config.yaml
n_layer: 15
d_model: 320
d_mlp: 1920
norm: "layernorm"
norm_eps: 1e-06
rope_fraction: 1.0
attn_scale: 0.125
init: "uniform"
init_std_qkv: 0.0249
init_std_down: 0.00454
lr_mult_up: 1.41
grad_clip: 2.0
decay_fraction: 0.595
final_lr_fraction: 0.05
dataset: "wikipedia_en"
Each number is 500 + 40 x the weight over its row's rms, rounded and kept within 0 to 999. Layers, rows and columns count from 0. Numbers have three digits each. The size before them is the row's rms in percent of the matrix's.

# layer 10 MLP down, 320x1920, rms 0.1, rows 0-319, columns 400-439
098:499526509536475441468514422484492548500562492482551514478543526450502433499569471528457438542538509564498432544520401444
097:469463471493487501560433486543467589440536495509473505432539547542467524488548513482438487463512524549570396519490474549
098:483552528490474435478502514512454533508471478494471526533417561491478510443530549493471539469486507598503493442484484533
097:480497469471545423473444530512514463407547483502493497461463484514510508543508547484525517517543544440548437557479453463
092:528491449458533458506489563560511481473477489470463476472548488522485519516521478504520504493498451465494497471534563464
097:582444513543494478501503520446570484532554462520535464511439555495518474453495463452488406526533488436502508488543431468
097:529519522478522453498439521423513603559581501534526472521489429525482472508500451545575454502549442483519541511478470530
115:515506473528462516549477524486546550475506540473545516487561603550478458453511541484467567597533538624471519543426514466
100:511371528545500570484475549504505527492562504452481521519547399547480479490535539571565569479476497570489478569543517472
095:508486500456468534503501544486485453503441521517553654482538525533454462472506468496542521490433490511456533501442544493
105:498536555501587511562488575460577461603421444517559500599598436535508465523453475564541530453437508423545520481488463465
106:497465405485457428536495522556458522477471460471455578460501578476518548477493481512504569516522550478491431561478506453
099:484442535461491425536523589508479595539472524428507586457461460458474486529485560535431511523453519551460530450510457521
094:511495457468506566476593536531551483446493497512520469501426466520399518449528480493527470458535469497502507484434525514
094:566486549487485525512482472503443507571521502534558454510488500485476437556453398430571533458506454582464487580550456486
101:470515471509463454513428511448609596489483521536482498465477429481469560507519514508465471448486435470480486470500457546
095:534519540495507507494487504464459491470523524524445503436528481496469487454532499537421612525594538528577482559453506555
101:479453475481497498490556508541457427527530511508535509485516489510505475486531570436475492507516520465593458492438514507
101:533475462529494495477456548545444482534504512487486459542567486534505461489468550541496513452470490544495530412465498593
095:559518468512499524491473622507526514474430503521555543519532490471489529507523469481493487574469464481476496486452573457
094:439495560486466509560464449476473456504510566530531485495532493537569506464474424474512536485532493534509476457491531579
100:475489515501512508531571529556455391535448539521434536441485597491538416540485568507524537441518533438577501475449457570
103:515534474457538493449507572471521504596513454514467494520527577503472437406483497502455448482425536537475573527403419532
096:560457536508528473396454447368466530437536499496470486451512424491453477523514539470500490509545548448341492436457459484
099:456524509511482559455524529497500492486474487481511440434537477433498448562514566545489443554477569365495557473502437489
097:523555478507482552485461491556573461481447496552483506496490419541418498471511482507518494464398553508455475381495489507
098:481473492531433542473482551441515490512456437470557482474470467471562532521512503486507534354535467468517487487524534575
099:528502454529442443536532402460496502501521563503491467468425487467509615469491464489471540552515472459526389489510527486
102:451450491481492512540529561479478436467482454517467513547554502516471481513503547530442473559460458499466552503459560509
103:457478492482511509475456433514471479471512502474486599553501454543526548506525458438519486444546473467500473571493451453
093:492497497486518531480512531493465549541530510542449488495538497493463476542510467542403495470504551539462512394544523478
095:482508485525464549479470569504564479479445494485447444486563512478518537492552525449510549531462478475507486467507418534
106:443557486500447446482472455447532522511495485476505491453547494495421482486521579492495501463504487461511499488544479519
103:477531440556498516499517513529479450464522518388537489460463467511570516511545499545493582503521516485537437517531448570
161:503452485507475543501545554494429486537474550527528490466447482466497464523442496499536502557533502540482492547509481529
098:509540504461481436532517435491507495485499499439494522523538510533468553449511542569427518484439556445610484533493542457
096:572477505475473386528445536504434478518457491488459481564503508536503482558492443544541525522504552557458444474474508522
101:487545532488475461479466461464368497526499501533532537503578476562526432440521517459527534443441481571511598481586563531
096:500528501527516547537496492547447470544491493553532541495490526484543577501471483521553563546582417501525466544550479551
095:478490546541528443484439511475519487558494489514488547478441501486456503404560472469586473425502535440494553571548550521
104:495544545510507460520487524499564469497536468504483487524466457454471511560483517453489434508438520478459490508529526560
094:476444504547545542446493455456506472476483526536568459447589473548491505434451460475491505488576465495539513486479518539
096:528513496471538441437490480514459562407494456480546526530609485553469548410492591553454605447443554478426403575487572557
093:453495514461540469508506450485526443478508484504512555498562432398426473448513465488472490494529530449447489506502421455
110:544538551497538472423532492471528477527587479491527445456505420470554480519539448479566465508497422446463427401548612514
098:530507552460477453455439514465507447559532486532530471502545497463496458556488500446537457433487511456490502495528489452
098:484519610469547548554502513479449521475515513542418476516470492462527472495473419541543496495489540553482526574510528484
095:487481486514450597479473561591537530466442482499475556502505412493482531462547426477461504529501525497498493483472526478
098:518435514531439469419478398462391461580418518520538518469462506451477510472521477446472523478485539522506543542477461437
098:530483454501413529481560434498502480540443514428516516440521469490398504525507468495419490469491478411424483546503497534
095:469520453475531593447474538474529487421555489524471578509544505499524492506537460479461482489512516526533547500561519576
098:452460472498478471474453504518540488401620442498579517502530521476475557511506474518492504556472432455454409529542515496
095:477518523435515489474485500495579494618523486520509398457476508523466530535512492554490499545472563533469575545512491491
095:517504534514472490532543475452512526470513545619551461536474565430530479458512504546498493481489452582450453443393506467
102:489565503466528558485476435459526526572481462549454493525542482489594511487549501530477593544582492527479549559593545525
098:468486522497498550536509433463443423478525474553484564529524520536474523524461494500425500528431519453599496544473511478
101:455519504520461487555452486452404479479492465517429498443514540516461519516526511564550451541467444536489550498449448490
098:477524467511486486533476472498550520460513508498507520494538512487524494493478507508451477493482476530493548486511556474
097:513488480517433469503519534490554504590418486519509485495497460514474509470504533512474477553507447427521544576455527419
099:546488565540536519483440557433469477511540497541526431472513564484459484476533549493410539524499531549437550431466520447
096:564496496509534525529489524437552548482503495500566552529543533470468497460534547570511485396475528453441567522481487460
097:495550514524509482493533499399458560497511495536523512470418516517459516516504506485450487475489473446481447430497458479
110:497461463503475548516537518532559516466512460493497499518487501552493580494474486465480526487504614459555523532521466469
096:543515502488449519482485557477499473563516501498475495559461569554470535504531514470485499500473518485469459523577580483
097:500560541483456530454456554467591510516513499487425495517602468448516489530464538522527518455573514505470539500504534511
098:553497489497472462499417494529411585500496526528529527504516517489491531487551495499587513490558420496563514484482459544
100:553495497496415476438518482551531557471582488500484436527548427517535545599536548512478496482542527437434548518447468530
098:558440490489530516496463535473502549509512533511475427466514483482503551486518481455513429542529539505543549523523559528
096:484466556466553559499487531477438546465485501512495503410528518555458516490501530565552531535510544499517483477451515515
099:479507473522479436532560530505488549502451533492482443476431522546502493499525512558483467558505532516513570438519546486
104:469488494514543521546563521522582449478531465521471548505515520479491512512497501531557561476527486449535500502515515508
100:495498479519425512494441514512518501468482495509485514520424527533522502514540517500503470491507579390543554495557543498
094:439475543502504422478510568483526487446504500491537462437414569498509470506492528467526592500518576480532495507472522553
100:561399519510582537485473547508487509487520488501495486530508482480479515521518450495523556483529458449484516433470493433
099:479417520536405465484493510491463447461477477494507510533522494503500455571512451516475508490448549472445504554464483406
100:489475494530524416512483471462448474499477463490552507503469550531595470464564457481477610460520487606546464524523518524
100:493553464462481524422527486499479539490537489542556483406542448509562381512509417473528474427483473476537447516462430535
103:511391483502575547454476510502469443604534547607504380552518509504498502471522475493458476425460453491481531478481427542
097:499472490454499527514363467521448534522464471539516497493567544571436458422554521563460473535527512500498464504484446457
101:574466544502600560510493428485464502576487515495500523454506498461509447418509561519508491585518483481465473489520500537
101:522562530465480579520564482496503468460469487501535549446472500497525496555488540484540499456465490548521515421515549543
103:572478445540509507498526483502476525435549502507530536523525494434462508455488496528458564470504547490510503466505521478
096:513494508488480507469481485549500512492489500470539484525536488489457593454497488553543487493472519577467511495490410568
094:503470535442457447469399521437508567569454522476550491500579544573527545471538500491451528448514503481521443463452577492
093:507532571443573532557475514447448461528463445444422401497510457524577534527525538496449517502501499418581560520505499497
101:564548535494525517515499497514541533544504511420522509503494521600499479456476480495571454482512482467550456633558519449
094:548465488497463612507542482515594518481559508501440458462581482575517403473501573577488584465535552398521481463559434425
100:479488480509469528450489504581542531476490499456474533517514421479470475443503523510502554539525458420514561491482479491
098:530499464526446472521488519514569522497507499543471543517504469483469566514476498397482521531540522559465513558531504425
096:499545486496545495455437492519492445416479491505415459510522543509513560470457421478499480470517465535449513533511507458
108:505504480513489410571503504518536534465446521456441463524506471563468509505484482520540484557444434507490494429462463463
097:508473496468453500431525512528441446516530474485510403457482541511450483432501545575502458528516445542504467524526560462
100:507638459514437557510499507544464437467534473546543474475507564517468446515516540540568603515469488498484447490512587502
102:480545583560485510490561503534522528414537510503561463536521436472487432488492504492522460561484532439532564482513521541
098:509503486548500440518572515471557473497491546442478555442479431533469400428492450450556527525487494487458474441508539545
101:547502507488436460453506531421554576484541467531534504500460526508512574540456577554438420511539477567515436473485473493
099:476514441494501567463507475528491543582506512513513457530544508473479474493478528485464487454472517521492620475526406520
108:489483479488506447510531505407475440467494549570499487493476555541479473425494500528500470456429464483456525515524530550
098:455530554488543541501443427507495501487484472497521543490476510499500595539502514602497464457459493505435452480446450529
097:525551506517492482535466510534500400468466522383521456520539506422487454543477508516522497515564514481552483516529377541
139:452505561491522555518504509499481528438537548545506482437471543551522439467407501529472474509543532487430501584468428561
099:508505497513552488408466495535431522549509460487538471551481545445531439490498507509559475553554523522534488461471553513
098:521530441545521470531511414521456491485527503426407491512527508465434577451478502447490547462517503578452519508504411452
100:427539553559538485454519514534582473503524458464546442455523487372583509539475596474523511574496485465562429441508522592
102:504578546531498504477440546517533474534510464505393600498525557515544469595502494481501513460515442450589526524498605511
098:488469496500458498497537485572410523488480506534438490471439486502468460518481522474540449510528505483499440450498449503
099:485514520478446478454468538421542433493499474528401540472466456564528507498512484561522470563553525490513426583510511482
101:501538533484505469545514495480536523496435533504452478462500519490455516554473404497481456416485495541491511567495499493
097:515470482493511486482504544464474452496495416537515389474562470518493474526499467540474572492590557509447531517489480495
096:442546488481423466539503459455526565502531501462503548484529542519560506569492496403519485511491479592530511578526471478
098:518480490513483529545478479505513491541492506483520548507466496454513508532469534508491523595506489516541522510563481524
102:479577524482491524469510515548494467443498492512557559530426558528548505478513483448469499509478463595540582531470567538
098:508509493505493569492558494468531547603517447536493507521511479413463544473482537443556559553483510483548556507517511509
098:491530543480504541561502500476476466546416536518453486475543473588559496447514556463511433447581559485559483488594522581
098:508516515493539513467497534506541482537464517515504512428511508470606450467519565474523509504460576547528533504561478529
109:452515493521617595468496524456532502482555483574536511538462484441563545522465531512562554533447557528524529519543521516
099:518492469535430496544509493542505469522501504487486458468531551484508525479504527479548436464533501539523532492539463526
101:491526458485416523406436473540486504547469505529470494543434525473461498518506449538482481482459488503518470529451501446
102:477532539519527580535464563477487449523583472489454523605453474419475574504556490549483514482469477535488536452508489518
099:516474556515506481445526487494492525501461485532424405491547542553555525489519508507446502486438507522480475498521541493
107:547452511485494407523523472489492503462470515473456464548519477526530499503527470510522497503477395430486456502496510465
102:505525498468524458506509444539447465507510507623498461562526477593521513458441444499513488430532546490535489472503531494
098:494543500536508476405512459525539532532489492512509522549434477501441565529512437467522459481513592518471511517463438556
098:490425516485411514456475522496557543441534537436473520509472512467500543525478561491461447518509572508483476428461514449
098:471483482482507469464450481558583513538542446496502457464468489523479473500526467477485467454501543477531521561485493570
182:467512464475490481463514555488513455528465449479475433549460463535485452451510432473512511490495500487467510530515475489
097:536479535490488528470459496410478506496475517484572458531462491469497488470477515480485512533484543500436540566539496531
099:468499484464490562512522487510492395441488514474506479543461487384587456536423498492530518511534537495452458454500498512
103:505518521482617455520507535474493510506472455509522566561506494489529568452500511470546520448464443585468518472490474522
100:509478453483483537486490520552540568508562481513467526568482490486509513489500528518505482544539539545437444505491426485
096:503509510488461497479444547543438559480416522465513557529499460510440531534511533471476532531533549590439502494385454467
094:508436465524495535517506467502512472568493500526537498477543487459506500444452522481507463491513557488485531510556513530
103:477518429507574478567481483567517396478509449507461559431507477463514495510561551546443532520432446503559509448466523456
097:452587508507486549512432475491521517472447487518529462508515464413510591461481502488476477579465504490473468510482468495
100:520519560490579534531441521476448513538542544520487534600539512535551454477498417487467466494478472519512453593495512560
102:506497502518479521544495481474499521522512502482415479422534528444474470418529451517502460459527488441522497474483490498
098:541520498537487494469528505512519538506541478487514465544505551472446524472535485466462523529468571517530486464522528600
097:521526522497480472531584444509445553468528508474529528512480512521488464518526593540460610553546552483530495484521535498
097:533488511458498505533501453498499529427510557496474530558490525509531512551517436508497475520430516502517558458485503494
099:461485575476489491494543484465496472550491518515509469495499551607474483588501524439504592552440475421526460448501553567
100:433501510459439445552487530509489480492476499445425508510534482455592547578484468479433524510490502502459463451523537475
099:528494492521516461517554513486533527466483516560531403495493449543419538487544538486495450580442463480498545483521446489
096:533516458564485513501427472498511499537462485479510424482459453565503462467536448525439585446543537557516499459489491510
099:483505505502486470508448484479510494536532497480509449465468445545545524427493447472462491482512446533545576527505470486
101:545533452496583504546461446533466439502480472532490520570464506431527514559482537452492496516548557470491475465508506557
096:525495478519450466537558538464497483461485486503469559508515462513489521515523437506533544533463460485487508530507499480
101:509489517549501478527445481437460549443566521524579568492554572458517518564479482516509451494564470508564494510525474470
099:536490467509487482520463433567520485448508480610478512566463587482496383488530468421515542508528438549460549497515478473
100:443487463481497535448461464502560469462458506493551542451461522541470480504473484495510478463518520527515457500453488402
098:521493506506538511491516516448451438495522516496575458504559562578467422528506496479472497564482442569461514404457436514
098:450501530441466506574468519558540452482459523543534480573468488489581464481467503504562490427474404487498564499505491522
096:427496451469505492474496508512559436487470528514503475481506502498523410504488552537472503545531507600468498406557522437
099:521479450564453481493491469519510454464557477570445511480544556548487521494513524484531516437457543480443456496440513553
099:527557473497520482507542506458490566479413513500519427506523497563496514496471511584461509480425486499463550527499494533
098:494579513473494542462509554510498565563485450517419495522534503504550495477486506478545499483488524587446441515444507481
096:504492482513557498422472479531402487522470459526531526473493468490604426522495415530449494538505408534540543553513495516
100:476476452473516452482508463487552465423534491556468502482472580561475439524527368574484444504474522475509511546494535437
095:501476475479576498539464475512478514502526514455531472501462492553494523519494463473493513497490468484501508503475441562
097:545537441528475476508472519540438483454496479465445439472535518511509469482484461491506399524489548502483484453453511432
092:469546544508532440588473483506489520574512529458493536448576441498525525482508527474540514467517483483511479538441485576
130:516490482495497488424452477502520465444498590399501520459485567489471493490478444557483427554513410523521534524513522527
095:490491449515413496449504508575432477500518463436528473545587445566469469513526531470455539467449513475514473482518425511
095:518506554520518470385525517528524494523469438542506515527520499509491529542552482528419546502512504526556462465600475457
097:506454509506452506479533516525463471512431531512479451564482491485458556513477477500561409474571530517446470472474448525
095:463493527463478418503452496520480503586540525551486495515462500469534471519465479456528447502511508510558574547497536604
099:467454516551497540558429519491502509523506495556453488518519471426537506460552551490528474489544566549484486528507484431
096:545563500490446537429538510493534444518456491583467417501419485525478528554541472501486463537460481434422553531486487512
096:477482531494521481568483447500550585499534478524518454590500588532504485503458454470503524507552473538478468443468518450
100:540494531490505547475528451493510405578487443491525485509504554507499528492513466480571532524488540526546561542524521516
098:512560515481578439561460455496490470466443480457520535456514527542580555501472517504532541440464552515465469459450533558
103:470483531493400521505583515494493469439476534478517461468518518525486484492450433470572549465460502539546498516489484498
099:467510508471589489488449508495454519492534523485529525405511588577514492500529459489532517516522458468422472467534534536
101:536432561519509503399438496511527529501592523558443503492459497425471535529490406494502496474497482527556502578511503576
094:510493555503541437541541473432500481480543464509482512498517516491494515503517541466532470529485469481534566542544556429
093:446459515502536489530480485537543515545525534484497470458546483508570525476515505500495488454515476506529478535456440445
135:447452505471482459470503570500390456466488535500506473525516445391534468553426502492500459507448490469533477443508468454
096:514439510535531460491515495484455491440529533482464518529443527479531454487530476463449510522450478483539454440513578441
101:504550570526485521440483506480537490517563494524513507507463526522468474498544509561510524453489506551541479508475527574
101:507475484517483540512521539554485524571502555559460493483559472523473486525524392535550495427544540437427505497440483529
098:552534477500525520547447466461543427489485482473464492465496509563467496499505471502452544511508455444433551401427494503
100:496532527555495535383528498504493461500531490544593566515514515474556420567526520532466445549552458502522503554489421421
100:487492447503464562497518539476554494481461511453551581518586475557505533472474499478484519485458469554533556520504429512
093:521538485536563455503539492471616497463505526547476590480494500519556536473545416449419563531519471491482485495519414512
099:501420470473502426561511512584451524551536491451515536469490524448486527432521511497480491501484483599488436474486462622
099:545568490477490569465462478489478463489538417518533447535485412469502517488515487474508484524456433579462526463524536505
135:484590425508453503482530545471461518486500522460542497470471526500520470463486528466509532565481465564484456535439523501
095:533415476474557421522554462560460468459502524510451534513488493503528540478555493559462551538499471511425513501494532500
098:490472475482504495484526441503527455464449550513405482532510470540513497516488499510481632439535475484505441386504431454
103:500489466476520574524551489467475544523468513580454452517423532529451475450497483485560493422513498515479612574549570522
094:537578490491519488559512477503480539477486446551540490524529474477489441448545468460493527522513515504523551500433536487
098:540476540498603507468491529533518458494461503433521469494561544525484483552522451477482447543543469519480515509487486512
099:492458510515493501553512563471517412535497551468498608427502454505450509543539499471528539443571498489498546471473544443
096:568448510514503562477497487453570541499464488579499371591430457447565497494491515517495442545533548567464402449498450512
102:523498533528468525517516513636426519481568510560501495556487511516473501486528476507471495536480475519571455535507534483
102:542517489524437521509486537507575466469452490457539499479436523533519516491523530501482502594444443526506478446457494385
098:501475518474543506506568485494513491512496521497496435577511534542562509578468483535552542499455459499462477539466431516
099:544483504503516577447550475559543496528546568596473531477441500516561531563555501457474570438548475530482481450431560462
097:458509448489420539521502486542480515463520529469489468472435522507440558445512536463467453497557504512510513495510484446
098:547505491537541414476487518467466500441524489457486495513458430523504414505477518504475492502532474499506402526531470544
099:538453469500470553558549495463524496523496531467490457447498449497494602503527465540509561483507484462460476496488519547
092:464539528481549494516490491433532561530499490569474511542559561533523521515456558507505419478496482523516508526525535560
101:510458463496478583440441538505500520535500475539464402480442444498494507459563465526495492470521416489500531416499622465
098:499507443518484502544499456516544477519484580468483480573511477520519481512536513538521533496527431478483498463518507428
097:527521485518464481491536477475551471499505483514498516441512501481540502512531548551538419510492525516536519525465440484
104:508537446521572490491542491506503447533479507575500477498464563438502517480463522484516458492520522513533539578536460493
097:488531463518528463466384538556555462504488470465513494554525504459471504497503469498430467555497506507427488550464560552
106:488452454483520457525505482566539491527479508445555457475500417522475445506500520511478480510499461491509436415390557501
098:485538470456500497512431513510527496518444535493519520458566507506530514464479502474505544498490501549477538534542558539
105:519496483481480474416519539518551556445466527424490477482438537454581470540519541481440489540521451500508445445512517459
101:511472557429535530519554481481523494524431476575485505500512522408457532512497519568482488507487536522493465520542545527
098:508527420498499503487579544578360490513518517453442581507519455501503482573500539433526453485475433478489497524540589495
101:473490532468558569504467499509478536501531550497448507480550548487515521466490557456491543553514533457554504524517508495
095:535545549492480473434470549457493430573493481565504521450513554467531457525502515505532438616489518598509532539494504529
102:469510508498482514528482543472534529417535532535499448525478541496493530456484544516455487514506533522436561511548448577
099:527452459467476473550453484475498500445504473464593501519480510505492541439518532470453493531502522531522485557508464485
101:485417486506498443525537502508506454514461548496533480445581481462469444530529442424498516518464470581529547565477468413
099:500471495483475560517504470474465549553502507561517436464465510548565512615475476528497521486572517570567508507533471395
097:529454517473410489510455500448500567523489530563576526521512463536530498464521487535398589425480491564526534515526506541
098:509529498517485506577450525499558539560563501462455529537504531585505555496460530513486502498533520511509485546514414569
100:478501435460496543546474477544516446529554542486532465502506542456472524490483499468532555534532485513443477523485483502
095:497506509446556516395476533476548444540499480503501516542494542533501565536493547469392520552474489540431511510511503518
097:463433518471517512467551559530522496427478566474519547500499473518494531437454447508545511522491452513457409547564467455
093:503555525545491498493493471489480547485417529552525542532501500583553476503549486510469539408487471460495531560424560550
110:517544429474526474557424431518492518575505533485532459402496486495454455389525479485511521472564429425485441486470520528
094:532518498511476492495502500449489529543571468566454518571405499522559482511522492542544495523462564511511512479521528463
101:451502512456517474489471550512498547561487480533429502494465501504441548524445534495522425426546454556564497540548540442
096:472482514477503483431542505533472526477523491469553496460473483521519512569529485492446442435511470407495414534547497527
103:479448515517506415432486440583499495521494511590522515519490460549550551432478507538489503500520518452433485496483471445
096:488514571543519525541519450527468467553481466506497454554501538482498541490484457533485465423474516422548476516578469549
098:442512466507442499493467490520524524470514520477514519513487507482461458551508469461556530465497516549494430541526447496
101:506457497485544468493517461493452504486510538520580482506519596510473458488506514547507487527507566473464491543475505461
099:499618478498456514497540538446493502546381517472534477442460576498500515499530515547517463541510517458443500520481449541
095:476550505497538630446548440468437524509456553477446494522463502509491511504466456486597555523486466459485493478489519465
096:445530454494483485484493553460533511446447521500501462456540500529508530482494548503460583448520536495499481524517420419
097:504526543456499425489539469460494564444428506500474471475435512517506532449499471519439532507414527458470496547502486633
107:564527575517533519547478514552591486435470402515563522462525482561573505512504498486523562523508482411475534482419475507
100:531410521506493531558506542503540489534447515537539516529523519542481526567544497552525500448511544522461589492559483495
095:486462513538419505467463403513572531548452482486583446552518453456498487464496505441509499470417518430530509529444441479
098:501510479494538469540505543487511450454529499539411560472477578550467509494460522482446449545492539474454480617513545414
101:548586555472546456479481521461517511557467517424508545507509483525462463581432530498526499492511372534460528438549482599
102:468580559468532414425564510501575488466474421495551538491477457474527469491492514531524524547459511511505407482532568483
100:514525502477486424511506486556546526533437532474510463516524504471518453502508474544538469517458547473515520504509573539
096:500469451557536549524456521562483516488510481560420541529418593540506550470510530484520505453524521532441552474512520519
131:533512526423472485492527563526453493476539465514531467571442459483444440444486510495500473487498426465439518517475474435
101:500477522513513579593484520545500516474552515513567595508527495476505573460476504478520442509418455511453503591540480485
097:498512471475552390499512469471468506456503561466454439537460482486542537507474532550507405480473447498489484507582486499
098:495525508521442511515457472558419516548539482466483543481544408517510468466485567510536534501422534521479521463397550559
093:521527509483514456557539414450536457519511475461471478523493507417488496584514478425510484455472490422491440437549477531
095:428545481486489495528534507471498454536540502468470458525470459466530537455545525524495495520491501507481531522537526477
096:506470525542477429577494451440586474489523429501476416505496506476563481522527495494496492547475532469474532524564528478
100:489450481475506529463460456482520576535431535537506424497586492547488505489416426471528469454488502471511539430540446554
098:502536527569570519571460510501507544427524487479520489488506500493501542529545493494474492503498527549413514495451442560
096:507535423532481533472513478495560547453448549481518555496453483520546492508513499473471494482404579469539505440490522507
097:536534480519506507522470496505558488449500466542467484503500516476493474493530471477409461481509548570528538495523516430
097:526473526537490512485474524505563441438576531511538503484512490482544511579450454522543564428572475530534499485447535565
099:528541490490455525485580489484572520507465493529539528538535460534521436494476491464419526491441524545496496516470490486
095:466502522495533488526456485473416611446511512545562432460565535527539504504468526497522475522486550451557512540494444507
099:463450499487514508549498500456497476550492500425449447422456482510538507512468475481460543462458484521491468489539558482
096:472520549487513449487423530477587492497490515492440491496497438584532499490484547540515476561512547523490507416531533507
103:493587588481603578526500540528485516522510458543524547521476473454522570458494575535479531444536465486533453622471478563
095:554427449484556494568462481482503486566538585521489545488507520545519509538528465539547515526542484429507449481611487527
101:507406457461454557559528558493498524573485466501513477409520508517536564451493500540465440466503512457539521410422484515
096:506505538523520554478492536458559521521472427471568554432512504526457552504502450549572533445464443472569556534502501451
096:521525461460447491583531489451532510452497455565466510501533558483493598515529474526504471497501458418464484441511565547
103:511591543530464529574515465482513532546548545516527419523516435531541506520538572500537501465539524524512575593509477526
097:460547594509556476545430568531527559464460494563457474464488457498498455562501478471475591479454516500486459452495461547
099:511455488511463443505452492434482516501481509475464528484521548501480482579488467499425486417437509442488519487474492614
099:500496579465544470487468547522550414499477508491533486455442445458495504547511458518538540476520537516492494488479470495
098:502544415500492519590485520542382545535499472521454470418495556519454533515511525532552492447514513552508552466510502458
095:529498535545468425507479539480507568478476494564440526501495515523499500451494490487352481427531487540479508468494509502
098:480455508505454490489556486543391514478479486528530413515503440584462512582478522444543571403536483425488543508515532497
099:492483477521489551537471562511512453488588533423496425472578448442443466493507384514463504404476440530472531482513539469
103:509479517523505477566536535563488549435426498505411466496500517503530652501494537430464541540465553521537518535539483538
094:426505464477515450500481505510453571474461537549481439489552525487545527508506495505454496545529503616507503456498491538
102:555499586493463491430516507506561547526521467541574473534600467492517514497545468522524497482455513573511462508531500504
099:470562532522523508512543454540450514518495505536517505520559513524464551487459525442511487461540455534499592428540579487
095:437458552525534412543487460539538487530577475457468584535476531478458497483472475439502462455497487480462466505501469525
096:510494458518524502487442525485500452535452542525494505534413398491514572552499485520486460539474398521531468404481420530
096:534540451491531512522487439512557494512524464485515473496494545482540557496510506509506474506470485497525566544432497573
099:476537517511518498423511503464524507478435505509463470489500459473571482484511518592534447558460557496490494477506494434
095:520500540519544502458521510551484539484566482523491451458448468502450539458464504506473570542518540482541459504489440410
098:472525392424415545476553503527447562460508484427433602476521559506522463493466481481573560536609556485512427520579598448
102:501543510436415498444475508495498421444505535541553572466517491532470454488472544444498474542551506549547436453459427481
102:516463489487549510493507570457609500473602542475497530491458553456478558477531486436455491382551453413514510497502490476
098:488507434501520482438474510428508398560514519529530471549564511552455525475534551486482579472522420457488436533528543610
093:486493470462482546549490429502526525468529523595520506447475476596528472490441566510434554535426478529503511458529494476
094:488503516522536552464504557482492491490469472533531522463566469404491546514460424508505548512510528533461550489442440505
096:510531478529490483499479408483484437390515524490512465473502493454470470537545474426438516580498574593582469446473418483
094:475485457521550510588507521517574563512502552550521485537509572482457499504452480532510497570521443468508541489522500502
124:494544531537514501527521539493423519484487447552457521574464561555572546530529571504571478492454548537550513514443508498
110:545409534532499507476535421491462506501518503416520496475474470447430475517539453445449453486440482374445456475477507504
098:466470499480489556477513551504514428492469536582479622548496492536468512437491543517425514508487522552497492546472467528
099:507506461546520535466537497532509561527409383500515532507489433574494526529547482567512555510495433427511602481500562501
098:467429473510499472511448547534515494513494541507576556468420610530432532550501490504504475434473478534484524500504559477
101:521542503488504496498530493460534426501483480615441483530553498468469440537564519559504493485515516509535476472510455511
096:521477495507491534580523447464429524457553496506606474506550503529455473531550515528491627513515523499467498521490437445
096:542510538523513438528540482494508509469467527418446539453459500492466443552526454478454458547428486497523486489498483560
097:475466496475494546468470532533460520565460517525459569550484484512531516465527508487511476477420491447494497494480530489
099:419470482534484513492499544487512453527540513501554539485514519506509500525451464614527443478467486525490436559436518522
104:548485525477429532569479519509474481492561529405477474526451470524463520552499504519466501478510510493486518556414494503
097:554512519495529537506454564513538474425548453531484487460565577475450543468478369525439542552534437521481469465518586428
099:484482553496503580395462553500470437500543561625578472487465563499535498473518461518442475469481473459539421575525468519
096:481477545479471588514526471493476475514581431508518422518447520500537593525486554493507579540569533478447454474491475489
095:504464488518591511555497462569401469484432507507470498486465539512484489544533458481466598424530479393452499499450555508
096:490486504469465504532522538456501530452489497517445505557493536559542521536497501515473466481472482417566475475535486531
099:544493453483524442506586564531483500542561473550510500513478560468528514483531495543498504440518537490447456554459514499
100:489530487472444501558533466510446503563496446417450485466472476487519495529494538493469499534458555471515484558497466525
098:455479568425477497518506453532582446595495491484515553528488455404559466575549583396573529538485498523507575425458513466
103:439442477460498510429522503525459570491568583482390465451462443592468491468462443514473537526494528497469493492442400419
095:444495536506436471485489420552448439503401536555510407473575505493513445487480484489505493404469547553430520534511515445
097:524533484565528533522441505452510461500486452494496546451523451522514552520509544521507437495508597447485531526548510583
098:540406502530512441399482467534508461457588459409516576487487576446531466470492545457523468588484512458501460522434546447
101:563544468534522465522511605556508536542436549496548516563532468564530464492566465580475543442459525434524500539533534477
102:564495553556478517492501476510477520508501540507461553539438484526508553463533540518546451571488515602491554540494464461
101:472514523464564549584527579474377494468553525532460461496428454472499463540536455479551469503490502488460526500542514500
096:505545438473460440495495482445530489532559578486384497470470529445442519499499524477512517584555516553512546474542466522
100:469533543518487513590500479398533491474520494504491508506527431519508536492473512552577523557483481493509488556549551534
094:510556445512396521451501504505577572527508504570529530512424487539503448456535521575578525428548558532495553532516511489
095:474505505452461516550490514424529517543511508488502488479476502515504470504467502557527471536493382526433483523537497493
095:508450495530552501524413531520493551466464525553452519447522501487495519541540510473566510518532551535562506500480534557